From a checkpoint of a small transformer trained on Wikipedia.
Architecture: biases, tied embeddings.
Training: 179M tokens, 2726 steps.
Each number is 50 + 12 x the weight over its row's rms, rounded and kept within 0 to 99. Layers, rows and columns count from 0. The size before them is the row's rms in percent of the matrix's.

# o: layer 5 attention output (transposed), 256x256, rms 0.0606, rows 124-127, columns 0-63
# v: layer 5 attention value, 256x256, rms 0.0771, rows 125-127, columns 0-63
# q: layer 5 attention query, 256x256, rms 0.0749, rows 128-148, columns 0-63
# k: layer 5 attention key, 256x256, rms 0.0728, rows 128-148, columns 0-63
o124 100:40 39 56 57 56 30 42 55 28 65 63 34 49 47 56 36 47 41 50 59 51 44 54 37 71 76 44 61 57 33 51 53 51 69 59 41 64 41 67 41 60 37 53 42 47 51 48 62 60 52 45 35 62 49 50 29 65 69 23 41 60 55 46 39
v125 097:28 49 61 47 70 42 62 54 49 67 58 35 57 58 54 55 85 43 59 47 43 52 50 45 62 51 62 46 22 66 38 41 56 44 51 32 55 52 49 36 39 57 53 61 47 42 39 38 51 50 68 30 36 53 47 41 41 48 45 54 50 37 55 44
o125 093:54 65 47 59 45 65 55 47 43 57 30 65 54 59 34 36 45 48 51 36 59 42 37 55 50 57 28 48 47 40 43 62 44 57 38 59 41 42 48 54 73 38 17 43 40 56 44 54 34 51 44 57 46 42 53 29 66 38 54 32 43 32 46 51
v126 102:42 48 63 57 69 48 52 36 73 50 54 40 64 71 37 61 37 26 52 48 47 43 41 50 41 47 60 53 42 74 46 38 62 68 64 47 62 20 24 45 65 33 44 64 41 47 57 28 41 55 27 38 62 61 65 53 60 56 55 59 69 66 44 43
o126 100:57 55 49 74 43 65 37 64 25 36 66 53 70 37 35 36 66 43 57 55 49 64 40 48 61 43 31 59 48 55 39 59 67 58 47 59 67 62 58 51 29 20 51 47 62 43 49 50 58 66 70 59 70 50 63 60 47 50 42 31 44 23 51 55
v127 096:80 33 39 41 44 57 52 44 31 37 44 35 80 74 62 32 30 46 49 44 69 40 41 42 38 58 45 45 57 59 38 66 60 70 84 72 51 51 38 62 57 44 46 62 51 50 41 64 61 71 47 33 33 49 56 42 45 38 50 40 34 77 62 52
o127 099:37 39 55 48 41 46 57 63 43 53 65 72 30 63 50 39 54 36 32 46 62 40 45 37 59 42 42 86 50 39 37 54 41 50 42 21 57 44 57 38 56 46 69 62 55 48 41 31 38 54 45 50 44 52 68 50 61 42 44 57 32 53 65 53
q128 085:43 51 32 65 53 50 35 41 47 66 57 73 61 41 61 40 52 49 67 64 49 62 51 54 43 53 62 61 51 47 41 60 55 68 42 54 51 41 49 51 55 56 23 33 52 47 48 36 75 57 59 54 36 45 56 68 49 42 50 49 52 48 40 44
k128 088:39 62 19 63 45 32 51 64 65 37 43 45 58 44 49 43 39 54 35 45 57 63 51 71 67 43 65 33 36 61 52 42 62 39 55 76 53 39 42 68 55 60 60 34 54 46 60 54 41 51 49 56 57 58 58 39 45 37 51 58 45 53 51 38
q129 103:41 59 56 50 35 33 54 64 21 50 37 67 55 50 60 56 67 45 54 57 26 38 43 32 73 64 60 43 68 45 46 55 51 55 57 44 45 79 46 55 45 39 68 75 38 39 52 41 43 39 49 29 44 41 56 48 56 51 63 43 40 44 65 33
k129 104:54 49 54 45 53 50 61 53 47 56 53 63 37 37 56 61 54 39 29 49 48 62 36 49 69 57 61 45 60 26 43 55 53 50 45 32 67 68 50 36 60 37 42 57 75 55 53 27 61 60 56 39 32 55 26 46 53 61 63 46 45 44 54 49
q130 102:51 69 42 61 43 51 55 52 54 64 56 60 40 47 56 43 50 35 39 69 41 48 70 51 52 56 73 55 53 69 54 50 52 68 26 54 36 50 44 47 48 61 46 46 56 29 42 23 65 54 54 47 48 38 51 51 40 68 71 42 67 39 31 47
k130 106:56 27 24 61 50 69 42 56 54 48 49 34 55 20 46 66 70 68 41 57 57 50 37 67 67 67 64 46 43 62 32 70 31 51 59 58 45 51 40 61 36 44 20 60 72 61 42 60 71 50 68 55 51 41 43 33 43 52 60 54 50 48 61 70
q131 108:36 69 51 59 49 60 36 72 37 64 69 50 44 39 56 54 56 60 51 31 40 66 51 72 44 35 48 64 29 57 55 61 60 41 55 51 44 46 45 36 50 62 55 46 55 71 61 20 42 57 75 47 72 42 49 79 54 49 58 59 70 76 54 60
k131 115:36 44 47 48 50 43 58 37 65 52 74 40 50 60 60 54 74 40 71 55 60 67 32 58 85 60 29 40 26 52 52 42 56 49 42 66 70 43 52 52 48 51 43 22 37 59 57 48 17 41 39 63 50 28 48 48 49 42 58 36 32 37 37 60
q132 109:48 48 50 55 55 38 52 52 75 57 51 35 31 32 45 29 57 61 33 50 42 71 52 64 46 65 35 60 59 38 69 67 54 83 43 72 45 47 49 38 21 60 37 69 48 70 29 38 61 46 47 69 44 74 52 59 49 53 47 63 55 61 59 69
k132 104:60 44 47 49 68 40 28 40 27 44 40 33 52 60 49 70 71 67 58 45 43 40 54 67 45 39 35 79 58 50 58 43 60 74 38 42 47 54 47 50 28 28 39 38 70 53 38 29 74 50 36 48 47 35 38 40 35 60 43 67 57 58 44 37
q133 106:58 78 41 56 56 54 55 40 44 59 60 57 26 13 46 32 55 61 84 54 52 66 21 53 29 56 58 75 47 57 45 50 47 59 42 64 27 40 66 61 56 54 41 43 53 34 41 56 38 60 41 56 54 63 77 20 37 53 72 57 37 45 25 51
k133 107:39 60 50 40 47 62 61 49 38 52 58 44 27 40 35 56 50 24 47 58 47 62 57 72 41 53 43 45 67 65 75 49 33 33 68 31 52 56 58 50 42 71 53 50 45 30 57 50 63 31 67 45 66 45 59 45 40 50 53 64 68 55 62 61
q134 097:63 47 52 39 37 40 79 62 39 46 64 50 14 47 53 64 51 49 53 58 48 43 46 57 53 67 48 71 71 52 55 55 33 70 44 54 53 70 47 68 36 37 48 66 52 61 52 54 44 46 52 37 51 56 45 37 52 65 50 14 33 55 34 53
k134 104:64 67 49 36 48 39 44 43 60 53 56 47 54 36 42 65 43 50 36 17 32 26 64 46 27 36 60 71 36 53 53 36 53 49 29 53 44 42 49 48 44 39 50 61 54 54 49 58 76 54 44 49 51 55 64 67 44 44 36 47 51 33 45 39
q135 112:35 23 38 62 43 37 70 53 41 37 38 44 42 52 65 53 43 62 75 45 37 52 50 32 70 44 60 48 39 61 59 31 37 53 54 54 56 65 52 70 66 49 42 59 73 62 33 48 40 43 36 37 29 31 48 46 57 21 41 58 50 49 51 68
k135 116:49 44 52 52 55 54 63 68 38 39 63 62 64 48 69 49 50 69 57 53 53 41 47 30 60 30 52 54 49 28 24 74 60 40 32 62 52 53 22 52 47 34 52 65 52 53 63 44 55 49 58 60 44 50 18 61 39 77 51 33 38 63 38 49
q136 106:62 59 45 37 27 33 33 23 71 49 41 53 32 80 55 41 74 35 49 39 67 58 45 47 49 53 45 62 67 48 34 68 63 51 69 38 34 60 52 48 46 66 55 43 43 41 51 35 75 69 56 59 30 46 46 46 52 66 37 44 45 60 52 46
k136 110:57 58 42 50 47 60 51 54 40 34 48 36 35 65 25 29 74 39 50 55 46 65 55 35 54 38 55 53 50 37 43 46 35 64 66 51 61 47 68 57 73 49 05 41 49 52 36 52 64 56 81 46 45 48 71 41 53 38 69 50 48 58 66 63
q137 093:65 64 42 48 28 52 56 63 52 47 66 61 58 37 50 46 81 55 52 45 52 36 44 45 51 53 46 40 47 60 44 48 61 58 28 36 55 62 51 66 62 45 62 49 60 40 55 38 44 48 65 49 51 44 35 58 61 49 54 42 38 50 58 24
k137 086:45 63 48 56 52 39 55 58 73 35 38 53 47 27 55 39 53 55 43 55 55 60 56 46 74 61 52 35 44 56 44 49 53 36 44 60 60 53 51 36 63 59 83 56 49 62 68 52 49 41 55 33 47 64 70 45 42 37 68 35 40 37 52 73
q138 109:69 45 49 38 63 51 36 64 44 47 65 67 34 48 57 71 50 42 70 53 49 51 47 52 45 45 63 64 40 68 55 60 80 47 52 40 48 54 47 59 32 53 34 60 41 51 51 65 36 35 64 44 39 39 53 64 45 63 43 56 44 54 63 45
k138 108:54 51 46 49 70 30 49 58 37 54 38 52 51 42 41 56 49 47 51 42 54 60 45 53 50 39 20 43 44 37 32 30 73 43 59 43 54 52 74 51 49 34 63 52 49 44 34 62 46 37 75 44 61 35 31 62 67 54 50 41 76 52 42 55
q139 107:70 48 60 25 51 28 53 43 54 39 26 37 25 50 46 66 36 61 50 54 57 67 74 44 49 62 55 46 26 50 73 61 44 50 58 36 30 53 54 45 59 36 61 58 42 53 40 42 62 56 23 59 43 50 55 39 67 84 45 52 40 58 49 38
k139 116:64 68 44 70 71 63 52 46 40 59 40 56 56 61 61 69 12 40 53 34 43 31 28 46 47 48 49 66 44 83 58 33 36 66 44 66 43 27 48 47 53 54 54 56 26 56 58 47 44 48 31 52 58 65 77 60 46 36 33 52 55 42 55 45
q140 117:43 56 53 39 44 64 54 41 35 65 43 61 52 31 41 57 49 48 53 54 46 54 42 42 70 60 27 57 43 36 46 43 48 58 58 54 33 43 67 47 54 52 29 51 46 73 41 45 57 57 38 34 50 40 44 45 57 60 38 59 17 53 54 48
k140 115:62 63 38 41 37 26 55 26 38 54 43 58 49 46 64 37 41 37 54 38 47 67 29 56 48 44 20 47 60 52 58 60 65 47 41 49 66 32 68 28 46 61 60 55 56 44 54 32 77 64 60 61 44 46 54 32 47 43 42 45 40 44 44 31
q141 111:51 39 43 56 43 35 34 36 53 54 61 23 47 58 56 55 45 37 71 67 64 57 24 32 55 46 48 40 44 47 57 50 57 25 55 46 18 58 45 28 69 62 44 50 56 42 61 65 32 46 57 48 71 53 66 39 48 36 43 37 42 40 59 62
k141 107:44 59 76 58 47 39 60 40 34 52 56 43 42 73 49 27 50 39 54 34 42 28 62 55 45 47 34 42 39 42 68 49 29 61 80 38 24 48 51 43 60 49 51 53 35 33 43 67 55 35 54 51 51 43 52 69 69 49 50 52 59 43 57 61
q142 103:70 52 61 25 59 79 64 49 52 40 39 45 69 74 65 40 26 48 47 54 61 38 64 62 39 29 52 50 48 60 56 67 41 65 46 63 67 47 23 65 52 52 52 26 59 56 27 51 47 61 54 62 67 59 46 46 63 37 55 62 49 44 56 35
k142 109:29 47 43 56 67 56 51 49 51 64 61 53 48 81 52 47 55 32 60 77 62 63 82 72 64 60 70 62 59 37 56 42 49 64 57 26 50 45 50 53 46 44 35 51 43 52 51 50 52 54 42 54 54 37 59 34 55 40 34 57 52 39 53 28
q143 094:42 32 48 43 70 89 64 59 65 70 52 59 69 53 47 40 45 70 40 55 51 44 44 28 59 54 62 36 46 33 62 62 67 70 34 50 56 48 49 58 48 67 52 38 48 48 31 61 60 41 44 67 44 65 46 34 52 48 50 59 48 53 43 56
k143 101:46 51 43 55 54 44 54 41 45 55 65 57 58 52 64 49 69 50 77 45 35 68 51 31 41 42 45 50 63 38 33 40 38 64 52 39 75 33 57 54 31 51 32 58 54 57 44 41 66 52 56 45 30 54 38 50 51 65 52 68 61 75 39 41
q144 097:46 50 62 30 58 44 46 53 45 61 54 35 43 45 39 67 48 61 74 54 49 41 45 43 52 49 56 38 57 57 69 67 74 33 35 40 39 38 62 53 38 25 47 54 63 45 45 46 72 46 39 52 45 49 46 51 58 55 46 41 44 57 54 58
k144 098:35 58 61 46 52 42 42 60 60 62 67 74 46 46 45 46 42 73 57 35 64 38 30 47 46 50 61 41 28 58 67 24 60 51 45 62 42 40 32 52 68 38 56 53 67 63 52 50 33 46 33 61 56 53 68 54 54 59 47 70 23 58 40 57
q145 102:48 33 62 44 35 62 75 60 38 61 60 64 60 55 54 58 49 43 69 31 30 53 58 40 47 52 43 43 29 47 63 37 57 70 50 68 34 52 63 59 53 71 49 71 41 46 57 53 67 77 57 62 40 28 61 50 70 30 46 54 57 49 56 44
k145 103:43 52 41 64 44 70 69 79 58 62 53 68 40 57 61 73 63 68 57 47 55 43 50 42 33 54 59 38 53 50 37 64 32 41 50 74 34 55 52 38 42 52 62 45 48 58 67 22 23 46 48 55 49 33 49 46 60 65 55 40 52 52 53 51
q146 113:55 61 38 67 58 42 23 48 39 59 48 49 81 35 39 60 55 43 44 50 43 48 41 43 49 69 45 43 41 50 55 72 48 44 62 68 39 27 52 69 53 77 30 60 59 48 34 62 70 47 58 66 35 38 47 60 33 37 63 67 62 36 28 50
k146 113:39 41 31 55 58 33 54 53 55 50 30 63 49 54 35 38 40 54 44 47 47 58 36 71 54 35 44 52 53 36 65 54 49 33 65 50 33 36 54 52 55 70 74 26 72 54 26 57 22 57 59 36 55 72 62 38 48 41 46 52 54 49 71 47
q147 094:53 48 66 42 65 44 36 46 50 48 54 25 42 47 36 29 43 48 52 44 69 64 39 47 49 39 47 50 76 39 64 54 66 34 70 50 47 49 43 51 48 59 52 50 49 49 41 63 28 56 59 42 74 76 50 60 58 46 43 40 52 58 42 43
k147 089:58 37 56 54 46 49 54 44 45 58 61 36 41 66 28 57 55 30 50 67 51 60 58 41 32 61 47 72 62 36 53 56 50 65 56 12 42 50 48 42 55 56 44 53 58 30 30 45 63 56 56 43 46 46 52 53 73 64 31 74 41 41 48 55
q148 105:48 49 39 39 68 61 63 50 36 55 47 41 60 44 66 36 41 63 60 38 31 50 51 34 54 49 61 37 51 56 52 67 48 57 49 73 64 25 60 39 47 45 26 62 52 48 61 75 57 66 37 70 49 62 59 43 39 36 83 72 64 40 41 48
k148 098:61 52 10 68 17 59 31 78 70 44 49 55 63 39 42 41 40 58 35 79 44 53 46 58 87 42 71 37 45 55 54 55 42 57 58 52 63 53 51 40 52 42 61 45 64 30 33 51 72 53 47 45 54 51 46 48 44 63 64 43 45 74 57 48